python train.py --n_layer=8 --rope_base=10000.0 --bias="all" --tie_embeddings=false --init_std_down=0.0 --lr=0.000769 --doc_mask=false --train_tokens=471600000 --steps=7197 --dataset="wikipedia_en"
Each number is 128 + 32 x the weight over the matrix's rms, rounded and kept within 0 to 255. Layers, rows and columns count from 0.

# layer 2 MLP up, 1024x256, rms 0.1, rows 428-448, columns 128-191
[[ 91 181 137 165 156 165 122 137 146 158 153 128 157 107 101  35 114  90 125 228  79 146 119  78  90 141  40 131 117 123 129 157 121  68 123 118 157 124 139 117  76 136  99 131 163 110 188 168 137 106  91  96 135 138 130  75  58  99 131 116 155 134 134 129]
 [ 66 129 132 122 131 139 143 140 153 137  95 158 107  97  96 130 102 168 149 109  99 165 133 161  70 155  93  75 148  83  92 134 184  96 163 101  86 134 162 123 147 162 155  87  74 131 117  92 153 133 174  98 149 172 182 143 108 128  82 137 134 133 137 130]
 [128 182 100 119 133 140 111  77  98 129 103 180 140 128 100  92 159 136 130  90 137  85 132 125 108  94 135 141  77 134 105 129 129 195 125 125 134 149  86 120 129 154 147 140 158  75 143 156 142  88 156 164 204 162 154 119 186 182 133 133  92 127 100 104]
 [161  90 113 150 166 161 165  95 159 185 120  99 126 170 167 165 132 171 149  88 120 137 132 140  73 145 109  99 114 141 121 147 167 130 106 147 128 108 134 112 144  85 110 107 153 179 126 157 143  94 166 150 129 104 140 182  89 140 122 104 160 206 131 124]
 [ 97 141 134 128  68  98  76  95 141 198 113 156 121 157 135  83 158 124 123 132  80 153 106 143 185 156 156  84 134 106 160 134 139  99 142 154 132 153  88 124  93 196 132 105 223  84 139 110 117  93 134 163 116 112 183 112 200 115 101  83 109 181 171 140]
 [ 77 167 179 167 130 132 129 137 166 193 115 147  66  86  53 139  63 189  89 120 151 118 111 131 146  65 110 176 127  78 190  84 107 137 135 148 118 107 132 162  95 127 133  70 124  78  95 182 104 174 151 108 142 181 152 165 102  96 149 122  68 195 115  55]
 [144 144 183 117 147 140 152 185  95 176 104 189  62 119 117 188 115 148 128 141 117  79 135 106 151  88 129 191 102 155 116  98 137 146 139 126 134 139 162 135 127 110 173 109 108  69 131 122  67  81 126 119  99 161 162 172 180 126 107 172 195 104  88 134]
 [113 100 185 135  94 177 121 199 112 117 118 136 161  96 168 135 102  92  61 159 150 219  20  82  65 135  88  99 143 131 171  99 178  82 112 106  89  94 141  94 120 120 103 103  95 102 177 167 114  86 102 133 178 119 143  78 148 137 132 144  97 138  94  82]
 [103  84 113 160 123 144 148  62 176  89  94  81 144 141 119 106  85 110 125 165 133 118  74  96 127 113 169  65 133 100 137 185 135 174 180 192 159 133 157 122 116 124 141 111 132 113 183 143 100 188 121 138 112 156 125 105 158 111 151 175 103 171 174  72]
 [139 155 134 138 192 104 105  82 123 173 133 174 126 115 119 120  98  86  96 164 161 162 139 146 104  41  89 109 159 112 142 138 130  89 181 168 130 129  96 153 101 137 143  75 207 122 115 164 123 115  91 164 101 113 114 198 146 132 164 101 115 133 154  93]
 [ 80  85 113 134 129 118 126 135 176 146  78 117 164 150  66 148 123 119  93  97 120  93 115  84 145  90 143 143  88 100 152 136 172 152 147 134 207 170  93 113 138 227 136  93 158 160 122 178 112 118 146 130 190 145 130 125 125 154  59 110 109 146 138 117]
 [116 143 139 157 164 128  49 148 135 142 105 121 132 131  69 161  37  85 132  97 109 143 109 108 156 138  62 108 106 100 174 139 186 129  60 119 155  86  68 170 172 212  98 167 199 112 203 175 128 102 122 128 127  92 160 138 157 108 123 103 149 115  93 128]
 [122 151 105 115 127 157  94 122 106 156 128 123 112 131 158  99 180 147 116 140 114 139  46  54 142 104 126  93 105 123 135 140 114  78  51 157  92 110 133  86 148 112 165  97 156 162 141 134 141 123 124 128 124 103 141 142 145 139 117 109 104 118 110  78]
 [ 77 110 135 198 135 114 131  87 114 185 167  98  85 128 146 131 155 123 169 192 112  60 124 140  94 141 138 108 109 142  83 131 167 149 107 120 160 107 127 138 104  77 108 128 158 141 163 165 146 158 157 116 157 184  75 178 167 137  95 187 168 110 104 140]
 [130 126 164 132 126 103 161 139 137 184  89 124 117 137 180 119 118  88 154 177 136 167 132 122 134 145  83 158 136 113  96 108 144  86 177 119  65 109  37 133 123 132  84 114 147 139 127 164 110  97  89 141 124 127 151 154 119  51 110 150  99 129 101 118]
 [144 130 110 110 155 129 158 139  87 122 135  84 180 142 138 151 116 113 116 195 101  95 100 119 148 143 125 114 113 129 173  79 159 117  81 106 158  96 125 127 159 161 140 120 138 111 163 155 115 141 104 112 134 212 182  90 153 177 116 173 186 144 139 106]
 [158 124 155 131  90 132 110 134 114 149 160 161 114 124 108 107 128 103 113 153  89  76  84 100 131 125 163  83 142 153 126 102 120 127  96 162 117 108 117 121 136  51 119 143 169  97 106 148 121 102 113 149 124 129 104 138 171  98  66 166 125 157 150 118]
 [118 122 161 177 108 109  97 117 134 157 176 143 114 140 124 192  84 137 150 102 167 169 126 120  97 118 142 113 137 129 125 106 121 156 178 150 124 116 116 103 126 193 125  95 128 162 129 132 123 132 120 123 130 123 121 105 135 112 124 147 110 141 115 114]
 [113 100 155 162 176 151 151 130 160 164 118 134 110 113 112  73  86 115 187 116 199 109 147 128 108 187  76 104 133 114 102 158 174 173 133 188 173 134 123 168 163 114 160 120 162 167 144 163 131 162 116  96 101  94 105 156  73 135 117 172 115 154 176 164]
 [ 38 176 168 139 173 116 206 154 153 130  96 142  87 176 136 168  53 119 133 172 134 161 149 132  77 156  91  97  94 102 147  57 157 139 165 119  97 123  98 121 125 177 146 101  77 149 142 152 112  76 141 127 130 120 107  97 122 163  95 141 128 169 205  87]
 [ 76 146 145 145 139 105 161 124 169 163 124 107  99 197 107 121 127  40 151 163 187 124  81 123 120 155 119 150 111 144 116 104 164 178 152 134 147 118  93 188 146  90 112 131 162 106 209 122  85 121 123 109 107 140  71 163 149 186  81 136  91 147 111  96]]